{"vocab_size": 8192, "qk_norm": true, "warmup_steps": 494}
Each number is 128 + 32 x the weight over the matrix's rms, rounded and kept within 0 to 255. Layers, rows and columns count from 0. Numbers have three digits each.

# layer 8 attention query, 768x768, rms 0.0181, rows 0-19,64-83,128-147,192-211, columns 576-639
160156119117121141114150177090126117152136136136132110156122207137121152131146127127102153143136145102142159139111116156165178185128100141189083098111171120113153144154180133149122127087137213
160183126204145119138086141130160122136073113183170057135145162127135139099050038111045179147130163115109129141142132126190164078125097148059137085103115153115152102113111109151107152059137118
145095147142180152141126117138109175100098169165107123146157118145147108108118115076129162142127137140135116213174104154141144071106124151076136106095144137099094150127096094110136086119141060
121107163102152104148117101126082148122137163176067082081082053124113135181151108125128130081112093166142106135112145115085117098125151091128139113122106172154098096144130131100108151113084081
128131151141156213054109114130073105092135118128151124098119110122134174151146096120155100082065116089153134203117099179110090128086106092092151135140127152084134101122142092100110191147087118
144144150109121092149172163096112087109184078136142133088098146101071112151132162133189084118138092128120091114101171150103116165136102171142160122111025093112140125127158170141168107106127160
067150134106129123181149149186118083109164105132151100127102157087125107169138130142114117141159106098153077076140137128091082156130168138199114097179131152140150143125159146122092142096103152
138143119106118136101131130128159127187162117107170089181158142135129126059114145171101155142100149090089132096127127089112151101137111106214122149125137068139064153115098098144125135150146152
103150054143152185102059142159121077184115171168136179193151178109138131034150142122123154181133152067182170128120120084153171100158176150156083139105105135108063174107119109136115100124137125
180103129127128147065145168139136153147147126116155162114152105066110098110126096108065178172066162126115157133154084155099158088117177109116138169098128097139129095152097084159120099142193072
125149152115058124168169124119101098108103122110086065051082050091103146216148107117172147088127128114063149069079110187104121124090046067068141151161153123122129079131106146117129160092137125
141128098117114103140182149148103149100087108144133159107076137101169134194146133181172048144128134083159085105127181117106067172136107115115108132103160101163108162154151230127068131168077164
122076116192128107114105122092160085101124160180086191215118112104103170091116070122217080148167058083140032171137108064192192143195129127183154091182119132096112132109174183092137121161082156
107153122118121142118071163078143121170153119093145148117183146123118127082127163154145123129091157168092170112095100051124135154116160102151115111068134113119124162117016092103092104114111111
119131229147130126216139088210118138075085072107122108082066099140135094163121108187090096078166111131169109118151097147112161144066141089113184137124117119157179092155219167135095157098134167
019131040124128148155103098166130104130155085139116165109108179182153163084128169116172080135122113107129122135139133088131112189095145140174163120207134110106098138121137135115137125193123158
153059164096074061117165084151178116163174114136175118131096123133135146194063118099162137145109091141164156169146139139152137135112115096138079060132118121174137149143123113191170118102198094
119073161160152118113190127136077150093108170136079109134124099106095114116141080156145144084117103104164096122153156186099099118114097126111127098133215103151128180135192123140113125102099131
119195107234117114196115139113121128111139127196161165129096149139202139103107114159130117168120141152126117147152107139126114149141118121111109138108092123066061089153109120149110140108191136
160122087161123109125097194129174141130199099168181150196180122133192082047101141121121141157124203125156158187131105133152095115168152162077168075122122133092088151111042073138121157106082099
132104134116131097175138141074150133079168121125161147130117141127129105115107150168121102103140128174132096126116111093143119137109105145086125137133095160142073156125148123114116172128128161
114119150127115144134117149142179134116157123146111148134174074122094104128175151114111141128112154138126139132111117127152145156121120104098160163137130101093109079104106134120130136149100148
139120122167110127113120113143113132112097098115094147108171119120145116137098138136095193067143124163115123094132103146144138144044129144106125120121134129132152165115142147109114157107135137
166103152124181127114107104146110138148117151122163114107121119123140139132182133141085124163091135167137141121140099074141158104133155130116129114136131141144130153100131090172160151095088162
116108165137111136113128136122149157111106107143088094122138103107116132115144131145136141161110098115076119079112113147098165142120098104126148124119110114135122115118114104144151139102127134
122113148082163128140106113133099105127132140139147123125123160108105141146161103110092118197101142079165129162139115104089151128155108161123124111165112115144130158134164166111167095163128130
140167154102109100101124112146067099112131137139128148149111121139122128105102139090107081164101098080151148188118103148095127154151104168121137069100099147125153135129122135096148124099160082
179088083121094137134122102132147127129117175103150110107169163143123135115076160110128108099134091139111121171152124156145132119115145136123113138168119145112151125142123130122110128148114151
156146122142115109143111118097149144170135169142135118165151159130132117126124147148101104074139139159105122167140093164143124101102136121120145142126153137076167155151135141160103115176139145
113135135136146146151144109118172129129143116160130091095151100114125141173164131114134161098147143141091149092077128086132094110117168109114148184138073144131137137165121139139115121153162125
139130151130155144115116120106135113139129129163105103102110116108135125144149088104135144174096125101119118083082122129135087156167155133133137099133155111134113146147122115130159156166133137
084157151154142115119138102125157148143148104110127140139092122173125121088112147146156128165137141093164130103133132157135159132140125142115141095145150127125165156144144160089160124107153108
078176151171115129155144158117106133079114145136124127112143134130101145149125138122142179159137133061176099137141109133143112129175075147164122086118169145130156115145134117110136118068159060
150124102093108132099100105120147156123113136130140137156092103147156140113099131111161112114104115119089140157132106132086138120141147130128118159153132149093110096066137164149115116069077107
145147163164134089110133107126051139101178145140094099140111104115118146137106108113121167168079066114152127097188107191121142149150116177168118113112138074160118165105141162119126144099128122
148099091108149144123119099163138123119134135134149147128094130156159113118143165162097103138102106156104093136165091133110123131113130212074146139164135136099117160137108098130092127135114162
161112149125109146143108110111110124146088108120111102114150142067124114186170106124106118093188110138156130107102125108109114134147164095147134120113078142160157148122100147127131141151142130
119161143108182122126108142157105153111086145184097101110146125113098110155136134077147163119099131130135081119112154124092140106152094180094095114158160128151125127122156147124117166069130112
118167108134138098127144165141185110149133102153098157150132138162144098116090160129141053173100141091095141160178134165180179107129138129141143107109116121121127160102085098112117125116092114
141136110073126130148162094156120105154157131105121149136157137152147119120095168185102088125182122107142100151130111135150152144140164143111122122123118139094126130100091142115063143170108157
174169147146084105155138151104124135157138142135108135127152161125134143126114124122140167111123131153097137158162092116114138121128051129126155133143140091151085138157130090169125123128101148
123119111096101099154168118171123136112126070135152095135078110116157132133079143119127102131142143152129121128144138166064118097111101117113143162059117145120131088157155136160067159168163133
109113126122102146122120094130103133142147114112105094162120090093183153081117145121135127154137117113127103124144132140131111114095139125119135142144134137116119109135133134141111163157131114
100160166138130128118119146118119150138119160147114114087152112135112126100154151105172134114133123139099104142117133126121116101133159116101120128132108157186168087137135156100163117107129118
126118140129152103129179123129112129144133120134081125114137084134117110078153157095166111148125144166150087111139160155126097122085134113113145146095118166146150071145145145107122142137157146
100163109138139145113094142159112090111141139175132140111147139118055109138152088087149106150156131128161093112162155099168137154145131144124152103100054179144151159075116153110135136117145095
108131116117114166123129145159138095064125133158128174121141130156116137101132091146136102138127110137118108149107152095162115138083158131142107085150145141141119157116101129093162152125116161
182096078146160141145138129088153119165108141129146155172121176140182123149119173157144146102089105127149137107135072120123131109135101101153139138134120079123086102109126088155123086117076152
139100126120162120137135118075110120170107172140125140171163174124200127119115156115124127114154112170109113143131127123094128147139118127155144135166150119110116093142096123158123080127079188
170129142137146128147131104133164120175133104106110138124118123080181093114124118093102153074173113144079158113151120148123136117154148122127116159124197151172154119219179116171104133098133111
123147161115166096093169138115093095071132127131105107085083085116090071157185108084092156116141109160150092136113122123147092131114112118080113155111117118128168109132118199117126144115164077
104146105112129139150141161169136126111101164165144190164173168145109111104122119142161105123147133131121105107088130118123123153172160172105151111111121146138109090111168152089138133093138102
085153114114101112133145176171096145132099180121156201120163147136111146159095110128183118087191152126109076110148140127102127146107135153156164098080108161109100105155180176113153102104125119
125123103115150145159129130112162165168154146133131138141139140146161118118074119171118109166134108138105146160163128097079111114111125114171134131125152107131091131070122099109122123146084168
111146161126167142135198100165054170104143154135129129082132079238077150135142139174100115088046137124098050138106138122132090085126086113111115158149122107112138170063192139128149142137125105
155073123102132064175095088099094111150097109167164120115081132104129132073109141133129124101172085148115154206184097151153139148135112162146188164170134098105136172098126130157150112121106163
156137130109165126095164129174185138150167095117169101136142118132166087184138132147099124150136164169128136145122073115113164137111145056121088050071137159108150133108139109112102135151106145
120151159081146151082185158170097110116110079108096175169132133148063119120117108150095153147132096112169062089126174151173132084143115130127115160137173089131132125102121201126145120151160117
138121094138155138115180159120154169151128109156133172134160160119147133117115154120190083162149145143095172090135153130123154167161134178152128119118085142162063116099119070087092143122131122
115123165125110095163112116148145096138118127140067068159143118162150127087113155151107132148184141145136113174119125113094149115109181153113161182176150147135157169087084102121089197156081144
163131141131107143133106136113125136150119139118108144152101133096169162135105126154118182117130162121092100140091091098088132158124084121161185143174139157122093122151173111153122108131140179
130129137126121152098098158160141159174115119180148114080180112147134135145094105076080160124138160160096163213111167123144161129140154175138155133108118110046175077140145101130071104173156115
163163202104131134140123099116165176183139113174141115074154122163158130120086102119133158144115105164123142156105116145169123116140182164083121140125128105122178110138104114109114066132114116
137144143123115099148155100108150128142123135117107148119134129127106119123121125115140109100088113100147133120175107159144090119135107143096135126112142139116145134132135139104140163084085098
124149155117074149108113100178182129136139144108144188131113178127160090146107167098111112137123107122124168122146119166128097165121153115109115135148135150134155101161160101118116116123124140
130138086147128120164122120125083121115103148094081149109110125127081149110112107113104107151112121126104104129121134218112110146135097098145166131144079163128108152075143148122131167114151111
097105075162118096095137132092090082082128155110081137159096122113114120108139120147124087129134134119139098094162150142102141091126100130137126139123095153179098099113104164098163174098122190
154068152118151127125128139123149089110076113105147112159063094123150145090109131136106148109100111114125104166100087137117143095132093140121161134148140099105090126121127141150127068150146180
149102132124095089141110104166104132103103129105151123128084178109152152098092132144113152117130120112081150171110094104142111107141173113127142181149131103070119129167109093172103092164128144
145137196157162110122128128127148186131109116111168121122162119121215101131146149174126180118134145145071139141087164093109148141082195132129110124083146101082181117133131112130097134144137116
181104131145145143129128144103094139142119127135103115115086115109106085127099109156098138062150104137118111086161093132144097114150098102085105100072128164130109120128090199125118148096155149
098165120145167162150142143094139140100171137166138133145156118115110121121127112149130090127109130146111086075100124141148108172123131146124130076100130173168126164106109120105131160126110109
083158122179110125066133144154084148091144162112115130175158148115122146143125117115142126089152130107139105082091121181126116164101129120129104122080127126144123122134187113092154137125175119
118143143161130155111111084161174114155158125131145223127122146134140152102113128096135122159090129128125114144159134123127158138151128133195151150143108062105113098140135111135127100148123126
091106097102143162106113083152118144111109120125131160086092143174081120150112163139144091110146110074180070100154140154152109108151118128125143105146125127163068136073179163120128145105092112
112085171087152132154157085155084139127081122111108094149118130097119167114130144151140111107122084116116163155108096140155102127088121153101184202239135093120119147151101119141119160123092134
108140197131131157096116150144152174147146132107099098112130078162169118117145104125131145105150124135120128090128095162115150133085126105124103082112107134101146096130121113112048089112185108
110149135112154158120143134168145126101121129117077153140110103151110067138098084117165171098107092130142111088123142155177100129156085102140088112163081098167082136154139112119155118091156172
143154126141159169134111130171157132107151126179161142188122133135097099100121164086115099173139133146152172122150126118091142094117144149134091088114120137131116097127088076053064169134088126
105102199133171068169097126183132106176116135179157097146171066121130087080125132170088138185145145124110125179092126153102182103150198173107160183153119109089137138097104116130130080196102092
# layer 8 attention key, 192x768, rms 0.0178, rows 0-19, columns 576-639
147151148107132121138139173142150093081130107134113169118127101167097112156149107117147087146150120122139156159097149123102134161130165155097050125159105133144172129160108075081110136134112132
134149128133149125126086108138176117140102129132098109116120126109145098040092114127095143126137135123100118151139120135171118148132177103094172091101133116124133130143143114093184086148113112
092096152116136139136101099104148122111092134112139122134159107179145106102114148127090095127080104156118176145179169123141201113165182110100128084097151069102125124102149121130120046158123089
116130131114118143117129116151124115147151151144164149165109161127159152162107139157119133150118150119136137135169100123120146159096076101136107110142173105100107124138087142106118131142132162
120165091134136180123088170122104141119163144134159102139138151121146145149067151174113144142130144123155123149125128109160064142137116182163130096144159087116086116106137169117124089135148128
135130136114112127117127119146138150123141138100093133143123159127117150182089165150125150101153161137164115122096161147144114136108116137174134119171133099174121127129089124124108161094163115
128126119130090131105190124141142158137141171145134159082137143145074125182129137166150105107125124117129130130113158128072126161124126142145090148177107180157140124146145117152053128108174116
149137135104119131134110119131140110118145155178147124121100110111129113133111139117120104103161093155120129146120134115109139132106158122084115106100147127146111153158136105120111159130106160
132126140112111134110089090140123172149117124134148134136103129111154125127134135133168139152108116111161131143113108106104152070124097125109144087129119129178143149135102128084147143127103090
128134146121148087152150135137127124147115125144176106115141163076148113113135152114099141160114124122151108087169109144166067090118153130162117141109185091119101134131124138140152121132072079
091136124148081175116167139152128120079139136135103155123135152154127148184114140114121094122133137115138088128086122149125147123116132118157131164130136137129086131164172155128142111145121175
126102143109086120085144101109102105118146126130077143078148151126098139153160098116148108092156105102128141144090142082098118147103116100133103127113075167170182101114150131136075151144143144
132155096121133115130129128124135166127108120171093148118122100170104111119158151144119160103128108123127127092121089135165108143157112129144096131110120141127185133123123122148132138136131167
135122120132146118093100108133126090186127115089106120144111133120132104125134148105108114137152136124153154139147076121118112098080098088156152117130135133125148132129122129155126138117145066
124091117101091141115139125118112126104143127146106144101114129166137124125167118077127121125138152123164083139109129125167162169128162181136103071119089138107118142128116160111126162114145190
098117099102132167116123063124138150151161135173150142166092129125170142140091126107096132136132152122134161150123128090092157102140096122164086137139114126147070096143166128106160157119119111
065122102154139146118115169096111106137131125102113089111115117147085117124140116141106136107102141126123108119089105173112086137120098127124115187088172103146136127144123131142133096138124153
157086148155096148148141146145129138078141089145121124121173076170179103177150126124175155103127133134138123173099130115167148150152117158069121122126120107081129115157130170072108112138150186
127102106125158117125140107147126102144138124090137092127117129140145115103125088184131128155132158101113132123146102141117109094100118079140204122142130127141112129079121108122108141129109097
104165107170135154137122146130101138131157110135127147179109134147117117138106150099144127167090164126137126121191119177134131126123148147136139118137098090127101128125133114107131111140118133